config.yaml
num_hidden_layers: 15
hidden_size: 256
norm: "rmsnorm"
qk_norm: true
attn_scale: 0.125
bias: "none"
lr_mult_up: 0.698
beta2: 0.98
max_seq_len: 1024
doc_mask: false
Each number is 128 + 24 x the weight over its row's rms, rounded and kept within 0 to 255. Layers, rows and columns count from 0. Numbers have three digits each. The size before them is the row's rms in percent of the matrix's.

# layer 3 MLP gate, 704x256, rms 0.0499, rows 263-334, columns 0-63
104:147143150144123092128151107078157127154139102121124135146106164106088119160115132153119136144141093105161157124140136138156123138099123132124141103141177082176168112152090132128165111103136122
106:140173134103123093141118093114134148151131126142164169107102116106127138133162110083145167136131155135145121158155144141132113103160143091121133101124145135170120123144142141082128179149131136
105:126154093116126126134153136147146129124151133148144103139106138113111113150148114101113113141171102166146109125111159104140123084150093119111111072156109149137176140121117162139099107074127186
100:123124095122134145129076096119129101173081120167082152129139131122144149127140146126122158122141124120090101121119161135111116094151083152140109155132103129140156139084129158146139128105149104
104:127104112125104147129117145157150175108137104130131117122093122113146116134094095116111136114122125095143118144148116125111141116128120076172182086110144138148116118119101099116110144106155130
100:147083135132112115145148077092168115112096114109150136151144150124148128186115137069145167134140121060118167138184115136128106108102114147080122075131131136133097117139102096188121127110151145
104:126143124118157213119091124121124126131089137165141148086120092122175142149132100083118128101128103117147137107125147121121123126131106103092089126109110124117054136201103146123134081104134124
095:133118179157136146144136116122131136107117123121101158150074147145166058125076141148096107161130114129148111162117093122118085134120129139119153166089166128124126171118153120142092151151145098
101:150086127102113117131170126149166133153125122120114142099103124162115130103166154125137156144162135186141131116133148174126099128173158148130108106097114170126123164173150107164172103124128116
102:158126071092179121132124115126101145133121129077129151162115181142122162113106176106169123135118106091098113142130125131135146165133103140110151149102114144169129143078135125132141102103101125
104:162132137111075175141161101093106157128093101138125150168138128139130107137110110122159158118108117126155135127081132132144141136120151140131133150188139140156138167156093153188056120141178114
098:127117107098125147116113107175134108085111094106106112165108137129101166134099095127145120147128103083135160105073125116105142151171159107126110109096126136134105126139122107104137143107116121
097:158114102136141184137100151139132160100166151137129147102122106183111136150120137126124120125158097138118132116071134103146119111136154138127121170172134132124075138154072139138092100108076125
102:098084126104135141151109111116171168128119146115089131116130125145120119111123107164123154192141094152158149129072118149130119104155118093097179120143131131132162102146104128123120121091163087
101:138147123110106134160136153123135197108108152102160142122121120110138135119095132127103129169109085130177162108118130134125124141156099111140097175129116161140120163154098153158109123116107097
098:156169107131135161099090144104135154151143112097168083100163087123120115138149131156124098132105148120141125205130128104125111095082119098132117103139092108093119103146097147145143138109162112
099:130142131130132154126128105102128111092125100144127152102126131145102128114155126162118082146158173154111112148115098163133108058115146136130139139100106134105141175149095135110126132122154117
102:150153131084106113119139106155176112108143194132148102097138142091157139160128070096165140089137134108148106137156111117132145113154142101190122131093121097138116100146153131125142100094133113
099:106194189137128120188169108190110108137118155142127110158128153125155119106106110145142104159158155103151148156113093127118098135113102156092127159156097074146139148092122121107079186119138127
099:118162102137163143164115179116096140130152147160069141160164126106106072132110151132120138122132105129164140151129185116136104155139171142082146175161103117133147122127071152130106135129129135
106:106105064136102149101151117145143117142104106115139097147146100134133130121086112126150090128144136130127154157150143162139118095152161112151088141106139146151151120122175151129107146138160160
095:107148119121110123162117113101143110122122098130118129142138081095173094130174180160122103159138156123108083156157122091134103140139144107122113122108131096108109098145122100088079128106105147
098:119129118116136128132136137105089152169082168137126179158085150115182138119076123154099152156088125100142097120136147164140144128135136142118111122153120126144133095092133096136082161103162103
105:125118107080124100130115142180127117113113102100115118131165149129147138130101101083143082125118118170127149154118159095115104112125145131096129128131112115144112113108147138156091106151132091
099:114103108108121129108128127121132162157151102126089136151168150128119091078163108103145166133156146149105118109130151142153152123108119137140124160107157119119169133148122172145110119096090124
100:078143117150135079113161126141128106109130112121097121125164150167124130113136142129087097130098133085097083182139141118158122090106127086125102139142155118145152143137111106124138157102170105
113:119123164098170079138129132122113128135103131133083105153099137161113130101092147093148115129166113127102122095105135132121121131139104107110151095157133163132132148108136120138109106137130138
093:136124101140138153149159139196125108125149120147159119118143169152120122109126153078141108113104109106143161117144112141084105074144116131112164127163138160139115148098154128144112154132118108
108:117140103146139126120119147092168096139145126093156129146113138119077141148130116101132111148122145157148164147168152157109084165126131087162114134151107128092094127145149115117118151146147114
098:114126143122128087161124126106136112095140125106109153113127096133152146152135176153124094129180159118175106118078093133118167120149131145134083129128105118148133160117139131195093104092136152
090:080093145114120085141158097107099130186138120095119190151128105150110123143148183172115121132089162130105149153135159174129122098183086116118126104127122102117101149130111137095129119125106153
095:147113086113125131093150125125154123105172143107127074105098162089116151162139127131129138108140137135156100141139131108114110181110127160118089131130124145122158117147103131113111081128136100
105:133115137127136157141145146084129126138167116118140158131128140139104133111169100116116137117130069108106087117104133157160126121140077141138129142164112110095120142117125115139128108117171131
102:177065163167131168159122136134123126121128094139159133124109112092137172111170127128138097100177120106173077151156121127143122143154107124129116161175125124152112104143122115151119104124146134
103:142111120112133116202152145100148124140151131122145139093128131109128105182107137139145139122139147145149156167133140107149145142182106083106126128143117110134098138092116100112121134130093111
097:141151117157157119109113131111130162167123114152168086106142122118138129161135158118122103100150115097110101176131087144134120131162135128121119134142167079127157171136096125162116119130131113
106:113143115105155147201124163081161117109125126138136152133164122117125068170115138138154106147113145128139137104106131154115137125146107174091165102101126097159144182123136151127125130129102145
094:121148106091129129145113101160155121117128103112108118100172117115143121138120145071152123125140144108127119199124150148128113126095157116111134129110155099113139132135154098136158118092122165
108:115161108114110113123147120099148096122099133172104162152148152111130122106166110101091107132160155113167129142137132125140098134089111112110141118108154157148121174139134148059074116143158168
103:156184129109139178147174112101139143105104110126127135148132145143134126161121126114131143133146083148152124182159174108116087149121138140112123164146134144141099129161131165139122131167119100
098:131149133078133149131136128115138151153154148142151149129153122123181111130125089166161126085136127134125123114134103158127126170102134100110179097156118098144137129123105121147103123094088130
102:157141123133146153142080128164116149135143149130137090132102131100144166169115107116135115101102131076104128155090105159131150159117110183094126117136107096139111111170124099191159096102152104
095:108173146093117144147147106180127141160099116148132128134124158100128137143139096101139176165107152202136145136105106107074131126116103149152146098113143132117136117193115154125149138128174137
100:133115096102108158119122130121147140169095163133150140102155127115106115120157127170111151092132151125137122143139183139184134073159132120153190130110155129155120145116132137110104107133125136
103:165163124121114132126140197176101106148094115123092132130115107123119136090128140080129134128122158116144138120126116155129074137078097133134125154091157183137145124116103093136088132118154165
101:109130094143143108122138106116140111107126106094127132131105128107135102148113157096134120135092149150115117126117116137116115104134109122127162128138140114107130132112108145129125129161109125
099:155127121089136173132050145108134133148123078138139142115132150126151127115108152174131109080142108164088131153172124115110080119091117138101127152131139174092149128146128156113118117149115135
097:100150131077155137113132089151119116105128156112086139146118120104120129136126111096117123113127124109145131109110169140176092133180159134123136070168113140129133119096103138148096126150133109
095:113119131105121113077171093103125142123089167124106120139104097081114175142184133122127153108141126143116140118103141122150112098140134090192146144131120132108105157148117116119103103155121142
098:106133102150096110135105162130110119088109181106121152136196159128135118113130131094119107129079171147135144101158132149107149112082132133112125121099150103098146130142124186129107164118140149
100:126105118087124130115151172165162146140129124124131094088128135146108157122143104107125169148137196116130115176122127103185169096136108099127180099113128103130135089114105144114111098131040119
097:168117185112087119114094146137187126104125140161106137129162166142103129113155132089134133121139109127105140137086079123151115113115121178159120097151156096102124135154128138159122109140130130
100:126170146096100142127154139115085134141113144136137121125113120107162149094091136127153108143099103117125154142166127085145116118161111113144171134086175156098120088143118123098078089148128127
099:137148117151114129117114107142158143093112111130123131126134102104117153093138131094091118096127154078117107132179124100072136146109143148129146114131183133129090102115131126176141092117122090
096:171106135144158165140114178117138136089121133092141164157158151139092123120121139142115103133101149149128137105133164162109117138120087145102158113141131144088185119144123137184113070155120095
102:113113109113096104137115108107132088130128149120093118137119100125124104149132105144151145154073134129139114113132133168114128097146081176080119094145153166129129168185065180142115141134124164
092:116111107141127121123136137180110130133103125120099195133165137138096160089153124098160136119108153158130138129166105163137132123142088107079109137146125091067119124116123123116078167127128111
104:147075169146144134206092108146159162138147119136152124142135115095144157139144092147100129122135167144149148121110112109093097129097083140112166158114109149089094123135092154129102147142139126
107:160105102113144152140149132111130135110112118111134152121101144120118120144082101131100131127081113142108156148094157118106153146158095119176120111176158113169076111137100173124169154114129140
096:123119138102145127108157116114126130159139112116143083172113147166127193192116151128104088127151107067177117112118099107085154120130105114136131148096147130118105132121162119117125150126100146
104:178153129134099119092134093112099132100132120103087134105163116100116095182161164103138130130138118080138114170121124126123092139153120147093154131099130105106138128130147110106140078140178111
097:181123143092156131146120133105102175132145092156126120127141141107179094137099117112119115132106145135136086102134110131110142109165122141150166129163107112097161108115119150168155065159138121
104:153143120093129124094108183118103162123145122152155172124106114145129075079113102123145141141149102156122158123096107118142117161111112089084156123106121106139158166141122103102091124144085150
102:133153137100093130116136131124155129189129135147125129151151121140121118119122156104127092084091145110164165122135171152082114092119112091126117168127124108120169136127181140165107115088143120
106:081149088071099181163106087114111140119102132136156113128141151114085149124150169170095117114116117117159150150127131088123132098104104133086111120150105125070120133137100136145137183118136124
097:140140136170136155121136122143097139101116114104124103114142095152159118099112144130127121132152119159154130116131155148110087159117165127102104201092114120136148110153108124153091152106183142
106:130079095117113128130153108116112149104125123130139086108153154127158120118100143095099072139154146141134167151132118111125127109111129142121139139105093130145114156145169140164099091068141138
093:141129102119127089130105155136139105148124139131102079142125079195132132109119092120103129099078121116171106088112142110081148141114158108100099138130081080136146117109087155140126122078126109
100:114091097126116147117158121150103106153159104138091115126099097170144101101133130124123137140135129098105130164096176144134118158114148098140168137099130156149162138102144130117103106136095116
100:139148118131110114119152149163133113155119106160093145122099121131130078086136144099098147111101143162154122139070160125102111142135108120120146148164111094139118143127125118106103151169133108
104:116119191110157113180137112111155138140118114141123107115134147132100125138145143167176152110155161111112148147159106093165090147110133096105146151166172155129100151133139136156120116066138145
107:156156135143149138147138154095074123126141116142118134134173160105167135164155162098159156131132134105102132111140170183129103142152158149090117154134104149141118135129132170140136100130155101
# layer 3 MLP up, 704x256, rms 0.0486, rows 263-333, columns 0-63
103:099095146134113128109138177136062155114110114123101112121113141149140143108103077141120088129139120118150142144087127119071165132132135137115169152127088173112167143124131154101163131165144142
108:178176162103103149113146114139138084159122086105141132136153078168145137133145126137116126156186138151148169116112112118111136123109147124114107135100115114145113136098190127094122108088099130
104:166106155165134159071115149124128110136120097086086114134107106153117119113086156109149111130131138110161163106106142182169094138115098142169151131148131140139156122120130095166132134107151106
101:154145119115138119116141124116134136135153123180132152129129088136141087129129110126121104112099109147144148108108086120131121128120124128127136107149107132178116148152141084136173169079121163
102:149106157129109122116136125138131137143134119142098104134185159171167076105108146115178143120162107120149131081139098154155076173092144086097114142123090161125137127149123127128125096111134132
104:129139122117168155109114105115108081146128127160143119147117163094143117160169121113180115136129120121123141088150111101123149124137145102139154133100099126094102130146107155116128140154100135
102:138103131144157112151079064107144143128137116132141102165144111160128139161167134167130095111125116163085120138130147105130093126106131144143114113145160083131125145073085138137148120123120133
096:073124124089112118149108118166143134159081095126127142163129139138127107101106112130142103125186100125117147128117164148179133113161161132131128094136128138141124145100147129136142130133096142
099:123104107162153164161110140136125101135116127113086119133144125091100157124126079128136115106153113122132140168185076148143146130145131152114161109145102120143104123148139100161140148134110118
104:117141113125113158122100118127139168084097069110098155135109137059129141111135133107117128095099122083150145102127141100187086151085120127143100114174128102114117129122173105128116125097122123
102:083091113111177154118102082156157138159120167132095160139099158101156189117113118124145147107089172127123140110117125138086123149096112151091153154122130133120106115138150131106120146121120192
103:133121115150123125088134110099086131090143108136196128138138105129133105134100121136119141153165110100127127147111090108117149156161119164144148120166096118124109111146139108126085115122117134
099:143117125113112099101150142124102161162110108126137082144096117107127149140138096121119125097117166144144103145117119102080121109086142131122102112107115132157129122128137102138195159141109180
102:140170156119088082105123095133059128148137121089143106069108137062114137119101093132142135124098150158152125134144129102126106112115161116158151132107108135110127127178120117137124143130092163
102:105157089153084170146114148126129137085131139122076123125094137106111138129129121129139097133132081145111153134097080144113115128148112127123132125170190140163119103155110145148122120161159126
102:142110090144120156114089125159150123135107088140117114107117167122148133152138125125130161129142160117144123120167159100151143170113129108153149069144128088179161146103131124141153142175119144
097:136106100117124184062148087123163143137095095147139125130153156149174167113141112141109136118096088151143139101157154179134147152134087132134134090132092162126138121100125143129143134090158116
101:112119146128130141157123144110131083125104129142117103138091130075133157100112120125124102148095135140132157102140157128124115155111119123149134120147166069119073146152106148161130120077121089
095:101125123163148138113099120110172112109129174110129137138106129163089121138129140191109125124146110186130121164143133107143171172143072175087146109148059142109141143117096102135113131128109112
100:114152135176108116128123123166154167103124122108128153107152117156130134118115123177122139076122123124136137161193119134133126114079129137126158144102099126113123154174142151161138154135132100
103:123140118109150136151119131108147102126091055130119109121107164098096133175115159147169094110102107102124124131151116124119136100161114126084177147151137131106180116125147160152108115134130138
096:140123119130147129135170160130116158129141116106117150120164114132110099163131114126137137099161166128131134146084116143152187152099092128110109159154112081119159091167144095147095109115139164
098:103076126099115139135088129123145146104108093124097119117085103111118137169140177159090091155113123109130144131130142094140133128094123158118154100118167125138139135159123176110125178114158160
107:112105169104150132120149119133136158111138123126145095129105125127119169119075126146143108070096101141095132124164115111119095144132164104161177143090111140104084068118165099105092105129130107
098:120069169152130095126103124107098084136116117127146134153085084125113116120151126172104139120140126118179126126184124133165115117123153117140151144145100131110083111076127140120134098112137149
104:154090121100138120117161107102163103158162064150143167128154106140121125128156128135154095143142159097126131158141110123114103141134117154136131094111132136116121168130103170152107105097143148
106:139147140143143147150136146136095112105114133121103121128098147111142158145097123123108159155150171134159120173089153113149165167154121119105129112114124125102106078085135112158107106111134125
099:173155151137094111132108138160130087153124132153115147111132112108156142145075118113122114161095082091117107129125096122137110127159158163075153095131154139138122145078149157092146116147116123
106:156112137129122162093073111143106149119100077162128118119138095112161106123119087176138142121130132112112155179145163100166127156135145134103123111132146102182140127138130147080097117145134121
100:137085130126113112107117166167141163135090153147140125138119149148125088142094076152074105142127147118120155151147168118088149109134145098142094123104121105113143119127135149101126139132175135
091:104125143091120087135144134113090144155129115184102162139108121125110140119125115131114112073132134070102131136097154097138130113109097137125149097145146121145125131091151139134157116146132148
094:144145081143159136146148186133129114163163149124078136100122126102103137148100164105163100102129161120151105119115153167108151133158129116099155101089141114175115104140073114139146100065120151
105:129125099131143148147076149143123133085154189107129095128168123096089108122088156099141142122121132146089096149141193133140158135154121139113093174113110141151128130134099089123115142107119103
100:151153151135134105096185159087107120164108119143127129090168124074103128146105108166132154111139094113107129108132106141103134121144149108132109112140123131071091119106151141120122152130137128
101:122134105127112118111139139126112096160134131133123111108170072129129139120136155141182113119132139141157090148146100122116110157140133135112100112118102115137119119186154108066142123136146113
098:115130067132132103101112184116139161100149138100104077130120145122124120147110154079096137076134112108131120153102151137132096123065134151093099119113146135139145157165128159137156131126123089
108:119129084099102144157125159118145145076124157126160118162127134117141114112127085129162137077121161151134108114174118148114144087111112110126130116153104086165141149116151149095166118148150098
096:129123117094143111117129105137120123150143125109070102083108162084117086090061107132165117134102135122099128135153101127139138148120113159129113098141078143143141090131139147165138148118154118
100:105091122140118103087091143162104154184153149096147109089119140104150121094123099160154140146158100126109166168128105147098152136168074120137152145129109117119132125095138128106127129155153148
103:125140124144131169111110074119099147140151092132129098132101142145128139104105147129129160101151104119099107176129110112106148126153140123177153126163147162134144150120110112125191116109114135
097:119133154107127151090093110119155111150134120119123092156128159183098107080143139137150147112119142088103144178125124116145130128112122117134115113161110143148128157128129125124141132114127102
102:105136146117120117116141177116143108182129156128056138127093105137138128152120146115109169097130135111164113121113146119157148138162179099118150099103183137213126148098117145130107107129123141
098:113122135140147137110135148108152157114114111089078112132126109161114128110120056111101143133124129113141095081113132143147134102086118142099113142100150133103133145120107125151102112131139118
097:136141131135135101112129114107107108148112116138147092138112084132146132128116158141135115141128129107085105159107085127102152117140101128091117121159106111075149151140105151113127100128109173
104:131077132116141122092064092096179092100128123128096150129125139144120127123159157167144133122144121116073119140091126154132117105122115140121105132155136164165135152165112142125121109127126135
103:149125159095117159153115121134128124108107151146127117166163137130165148112122091135124094110153112147163122125144126142124118109106066150159084096069170142128132120135143128142095107171127158
100:160088119108162135109166132138151099130148131118161090102091104158121139131139171151098111124148173155130087164117104153120107135150114072124169124127130153121129155139156155156108139095156126
100:128126125158125114120105140162093157102113144136137138125162125149150131150149129157104129106129167143107141144143112106139137118139162093140122127081141133130088115140158124127132094076103092
094:132087110159088185144150150131134136126152101144127123140168124147094146139133120093136136159141132157112089133121157132134139141137118162146103117118146125144168155127097141132106114121118195
098:083122119128126141112148101162111123136136115115151115122121122125129171139207115148106166134127168078118108168129138154115132109154100119151131109154142144120112121146090112124147143110123097
100:117122127151092148138121090101134109135133131127127113171149143130172139146148109109122134070126128131109129114133090124110094136162127143134148160137126119155058106116154116127100122096107134
095:134157135117119132050071147147132113115110140140119129139157092117134124182113105096164097141162167067109114118167112140145138166112154159105143160103146159137159094126125113118111169163096139
099:101230152166128122149110116082149161153124110093150097161143124123117175159119085123149141105089158070169147130138181104168074160111146140128145095137116088123122094153148114131148124117122097
097:131130121139122140115146130111070142113150106099113104158136102141136107175093125133103168083117170148109168115128130107121103134117122167127139101173136128166134127138122144175168145100118117
097:106153109088132070119130121184113154141153132114154083097166103072140127111143128160096116129120094107103125128118160084138170132137146174135105154146123156116122148102124120140130159117094132
101:099171153135138145113110108147106166144156103129145140126169150111129116066141149148114147097109109065104112129147146102187146159113173095166156147133098145129159126099154125093098111111146085
094:145120129123111175161089097078138132109112119138128119163104104117138127114111115144079136150106096139167122143129048129149129042142127114111108120125102107115174074131110128123092135150140127
104:095094129112122107126133158127108118101099112169106117132124143093125159118159108118101133130123177116162173140126139116160129148147093142112126165109105183119115122103148153127139087092158120
108:127152123135192154100088137161107119139136128162084094141115132103109137087173175101170156083113141116138114087137136164135122099107128094118127126096135127087140103124120156166147133126150099
101:073160163111149138100118103113143166113142123099117095143113102130103174141099134109171109105142141119131152100131122108158130139107119134096153147127153119127109181142128080166141105131132127
102:137121114133106152125124153077134097119097154113091118143083118136125127097119123112108179160102116140160135124127134125168133171156109169121144117170144172142132132113131137153129137098103121
095:139155128156095106107154116150118096148151134156156099143133117110148107118160128131145136131163128087121185103169126085090097113122144134104109141123142123102104147204090165119152152130155156
103:104123118121108090124110105093115158142138115114095125160076145084112131135154118114196135127133178113102113149107086155138146093151132152136106195109104130133104127094114099085146138124134105
101:085135144140118154132130083107106104156165142109085129110129128140145133166184123143137103119175125146115136124123109111072093120124107166197149093152125137097129116160123170171142142090140150
103:109130144101150114158168150115087122137160183151136135153185172108094131146150177128124140102096153086130108134100170104139166108077180159120128103150123105125108141125149111164151127106110133
101:129075135103132122110107091144132113142183124183098124098111111110117163132138139113139104130132152116144152166108101120139121092157123157157100129158132126138086125102133139119171101151152126
105:176153105121104178084119116133110069130117106105127109155141134127165107151089100091139109137125128154067161136131117083106142109115135135167150115118133105118097119112104144149140130142114151
095:129138134137148112131122165133059147136149113167143132146155116121115079152130070145147121115158129103122167149120140120130120152127138118126144164147125102111130085134103092133156069139104131
097:191118118129156145143133139168111139110148147152135109109106090124148126141123120132142119143182132146126144105128086160151109168108142117174116135157092138122093133105107126143140160104131148
101:122163134107157158158114137140125163153103131103153133146103156113146118126127103141117107150114110086161132126123097085144115131144156134106168095150081140124109085115146139146086136136146118
100:162160142100111155127072132163114158175114126134136153136133136153143150156143119164124108128147114122129130101119111103089122095118137122153127139116152158084125146124147123132107149065144157
# layer 3 MLP down (transposed), 704x256, rms 0.0663, rows 263-333, columns 0-63
103:132167118152143110113182113112160139096141119113109126085097113117171125149176119159119125150185105121189162142129148126174149096168151104085136127173102133157118129122137135124088084091098132
104:091176100161118138139136164125112138106129148114129111135163114124137086088160164142093129165129105115133078120154146107122159149068104137106065145163112102110130134134139115135135156123107130
110:055108126135104137105129095121123106130115096168137143097105167107132138146138099124132158128137124122103162140162125123116145113119127122104110143153069124135143114126108107135122142103111085
101:093121111119097152129165114060143132123124174146128152118113125184145112149155180107113113127121139134143142127117161120107122108112116109104152145124145113125173138134118143134127112152132138
103:100126140125138148156163115113141169115135108169149109122136081105110123109106117119115151125110141164132154184147082106152116074154112144131128115142123148160150094081095132132103144172132126
105:139128125153144120103126139187138176151125105111113114161156111120075126122136123165119168122147057109164107101117114164129101152145119117109167129128127098139106158139121131154128104093114131
106:165150128119141074175134091163116115152140131141146083111133131214117158121167136149146183128188123134159158148122168120120148105119153156129144131132133111137131121116132108114142126128138148
097:164105145146116103112184117114122119171139166161125150087126134100167172146174150109107140119085126097130072111098164133096103130091139124114094148144124138160120113132120149156170146135146134
099:143122133158116159072102123148131104134128184119129144091112152118157163116117105158162129107162103116123106124151081135139089154129131109110092085146108134091156149139127135126121105175106136
104:099138083125110128109150118110138159119093140105138127103124168136132127114168129105132130137115143111134186106128131142115155154154090095123154068131110156107144127111118143097143107125165133
104:126108134074134122124136090130083133118145155106094138134114112093123154137111096170145135185103117121110131141108125149127164107118120107079109134099150107117123147128135140070124142111107111
101:121099116127168155135128165122108162141170167134180153124122124142144086142133152130102120098141140110136055145117091130102129115139127146139097146149130105130123173114105118107115133150096120
103:161189095110167137098112106133082086139128128104132111127135118080104131097156175120085177118143144118089146103135139073149134132128142120136128125099127127102163143128134146119094153163132139
101:165167098113136140168094131118134119162125102110147149093114155096112143107128114110163149078103125098106145155196127120091135121105150131117163141130154151105114140112151103142082108159129167
101:089109116146094104136134142137115150146163075155117128118159144073113094180087149146144123136139116135127101124129132151112090110139124064152086137146165128119139096119152107127143130123156124
095:139150160170118121089109108167102110109096087163062177117117136159106138144123110133140177147119107100128083106153130120125164158155151165160131148148143146146135115106131137160123090145149112
100:181117114139139152145137143090112173137108096125158173142132136088156154155127116121124152130122115113114115105136134152167145177125122144125109142131104135148106139100158123159121126122170115
101:140065118147100113122167110112150120094143125156165144106101098135111121147127129096142117122141142136148102144156105145157102109143092118139165078068140137123117120107145142123116112147171111
099:131096118146160117118138114116100127158122130135122119153105144138121127134114159162145146109086115106083134144118123158155131117159143139121174131093118091155152108104138137143092094108175115
099:129129156184117094157155136117120129101086137139112146100148105118121162133120126106107167118077160146095147143199116111157091103131106100119130152146119093163135142125141144133130163141117176
101:109104105098158100102154129141076114116106144116133144132097132116118163156137143136119156111131149091129160149127116141115153182145142155123158128146141087127149125146161148106123158113112128
098:072129113123119120143128135141133145127146090132084140110145154102116121126114113140084118136127176117116111108126142123118136120112139153157125160123161124143160120121121156146088125076103120
102:109125139169117096146120142078124119132147120145134150129140139134151121119085133119113121121113145128120126101118095158112135148134153127141115157113095117160103115129070117131116183092134077
099:096140147121109107136134110137131138148168146166119163085139115115101131133093156126134137076105088123141087106152145097147143151139155099145130147121142138144145101116096112106180092113142085
102:164162131102158096123150116073127138103156167117157143131172112075131108124142122136128121103123094105160149151097093152151100127136120123135143127114131106096132120160142145096131184120146137
101:093135130130158131136116149146130093129142125109119121154147125098138084130129167172136127156099134125111157132148134158105128089129146125161128160135190151170120170119141104117123171122125163
100:126110148097126097152111104157153118085122119105119133148116130151145104117130146068151144111140117137134098123109132105106108142153085153139121111103146139128093143101146167156121144135157143
100:129153122135095118147190155161097114129140123138145087077090078162088094119100059147097108097091124125123121097096095101121136120174142117117097141115120113158154148129184117119161124133126154
100:146154157142129138121100125110117133095133100110116150096108131098141099152154126124151134115095129180123146172123129111153085140144104051160117144151108128099138095145142117142135117143143132
099:142136151096086123134149095120124132188118117119132105128087152074146147121136091141103141108140108142118127173130147127127095088125090106100132146144134158101099127102165170132140179114101153
092:130104112129116101136147099151129086141103096138127178127165158094131140131096112115122106136122130113126136139135128093130123122149161190118160104127132169152131163136124137135153115123136132
100:106101101148146095129127125130133086106123163152122152128142151087153127132104111133108110094038113119166146086109138107134110139129124146132158105104160098165077109100126135122112202131152121
107:106136161131102105151093107147150138128151159112151138082147156099110163154094130164120161117091149112106102092110172130110117135117141151124156152107121135134104131149134151147113124142137103
099:170146154111138152143113178107128108127115092101105101092143088101142122135170137147130109131179154104160113143132130107142145119142089129144120125189163143088102094142131118136111140101132160
101:100139151119137143139153091131116122190093090201077158153118131147130130129142166168141118152139121115140158128118119124155111115142146134096111109166112122077109100095133122117135139103151143
099:145114117133124139085157155093175134127112135157169145116115141135132156134115148088153111086117153075113142131160152128153139145135145147203134105158140079123134128097149124155164145124105147
106:182165117077134084131129140131115157162102159152104099155133110152098134108120154135159156104122133112108117118110104175147128110100126108114111153143117113131117121140171110109147149149149174
097:127143138159131135140145143106101116106124127138116104123137173143133125110139124130113123113120110092105113124148129061162159203164101116093128099099132127139132115150142141105158112139135160
105:121111108128134111129149130150110158164115146136134140145082143078135121116137109101108118135134142077117173098135125124146149130111084163146114156157096138097148132138128093120154141139115135
102:106141136109134111105109116138095118163160092155173131087103168081134128118148132134098129115134121124120078126147140108117125124146157151126168094113120114099164110113126119161157101123089124
101:145144134124083111109092140101100144134164178157152145116139113123135134107143143133106128145147108148133142111134118097117141127127111145127083122140137113115138140140113149130158111061161146
102:172084116125127099159109153137160117143130100123116109129157111128139159088134118124126105113122163193086167145115133139132122200124148105122133121145120110116128123123102161093110136146099121
101:053123119097144136150118116094134135129128075124076170171151088177121120116141120105152114133145120147179130100125163126107078080140074161144137124141098109119126144141118123148106098131134117
100:087126143129134161135137090131123131135138127136114115085151127152079094162177134121081113123128091170150128119127151142160112125143148175122140123137141100160159146120111152083146114144092106
101:123129129163093145118083138149090110136177161123117124104119157146130132117117162132200113150142128113071146098139142096146146119166121123135136147143159106129133138162158130113119100095118137
107:103145144106145112159127132138096099116157142181123157132117120082149131149101165144124153117152099150142144090104083134086171117115131111109133132154136119116127130165156150152127138113148112
099:105101170149126112141089144146154138172153103117150142138096131096109155158106163142096116132122123145084184149132097158121144144120111128169109146110114145131129119170140126074131143154141150
101:114121144142109077117147177157113115080118194139136100118081107121161165092092133108069145085118192147124117118131143135100122131114150162162122110175127095140123086116148131122120120115096143
097:125092085110140122138128131175162139127159116119117139121128154061148148110109138154141112168146111131141155161119150102135114077160092132103117105147171156105134058140138121129125139106138110
100:131134165110132114100118122138136158127155118119166120122209122126117119132137141107149127104097154151153142115130115117115134093142152114084178096116148106090117148125165188114124120133115149
101:121151146082100143126105141150082100118078146140137095079151132164117119144149108135123118116172133143079135073144108154105152102154141107089140138121123117116100122138125147117146116141150113
098:105123139134140151170173112060101083136098052165123105137148112129124178102133153117094129140148116118100106132192085137162108110101148156098080096138065121127124159059154158141170129114123090
102:088131163130178179127158126157142102160162156103168118100111140152106155132119124124087130154110112042140126116132138112109154165140156119154099113146169108105156074163132125134133122137105130
100:116108159096111119170071151141117081112127149128131148102074148119168133146142092139138113141129155139089138149153104147124124174108116115120136136086148139155099128153095087092143114097125109
098:147126087081136117096145103118125142120161131130140157117146124123102145124152149156106164100103104141152128101168148108170102179163120169165107103125198163128091152117171128157127132136108139
099:115097133161094140166121132194152151114160109123117127131130137134126083108112093148167134111129159084165132113119163110111101167130135115112148135130085161082120140139128133187097153101196108
095:140139126177144180076152130132135126149150094115168109114160108144126143120150136104130144105117135152144114141137078118089120095075121087122164106110120155134186080123155113092111139147114175
096:131113154150126125123154096139083180150127124169125154131103114137155138183157127128106152103113147153123143117113133105119138147100129144078146136115143128154135124115153119147131151117130124
103:115158107130153147145075117146149158113138112129104141172116122090141115125155130114145099119163164100142093140152105138168103122142144132099121138104135151139133158137137099127121061114089126
103:186123127103106108157055142112129166154111109153120146147115134154135085112131145159151139140178185135071158128139177134066095143135105117121132139152119105111139137100160164116091158148132149
105:146131115137088167100086141155130117123149110131114112130177127112127136135154100103141134141169137121121170134147126134128111156160136104110139093064105142130108162107144148095136073113135159
097:147152140188120132152161116114147133171091157105142147093132122121106110113121120133163150127129112139146136091160144112137109115077109124170131146121159124131108097102077133125109159103135135
102:105129095105127156165126135125174118092102104113127111074121153069092106164122116144121092130118146119131095141138099145108102135158086152189138132120111147095173156114084134143138155123147121
102:121119100145123131120115129106115102142134181134147148097091149119107154155126158123145092136135100140169094117120117145118146080135110148135126112148118117109117100146186125171092145117077164
100:135144138113104138126098140113154128113147129115128154119143130135112117108143115110133107143114158127107140142081129094157099128126129123125120115158114185106163111121121126161139096142152111
092:155141145147140077126156105126135175115077129103149142143110169108114152108168090146142160171139109133158091149131158118127139121087108118117115142113155114098090107144137152154136107119136103
102:162179126073142128145124121146125135133149101130149140089128114121140100135133138122120152145110124116084098115116112137105085136162133115178133097134137127135092077134157148130138157145122087
096:164168141092133151148134128087141152128143163113133137112168131149124125134082150082111188094138115119092120130114132115100161127100138139099135138097141154150126154166137101123147111126165165
096:134114103093131109106127121106099123118150091126154117179134072114122124130140145144174144113123144124117108158151120141134171139147137124154146119129117159120106077124128112123096130133185177
101:146156167106145104182137120161149206127107121135152126117079112090154127106150096150113091151138146109104162125105110138136122092151124098081149129097141136128103121141111162123114136131159143
096:148155077090104101152140117116130097120097133103090139069106107145125155123076183133136132109102107125140102123107148144129150141127115109093151112118138108137176139184152144091172134132120106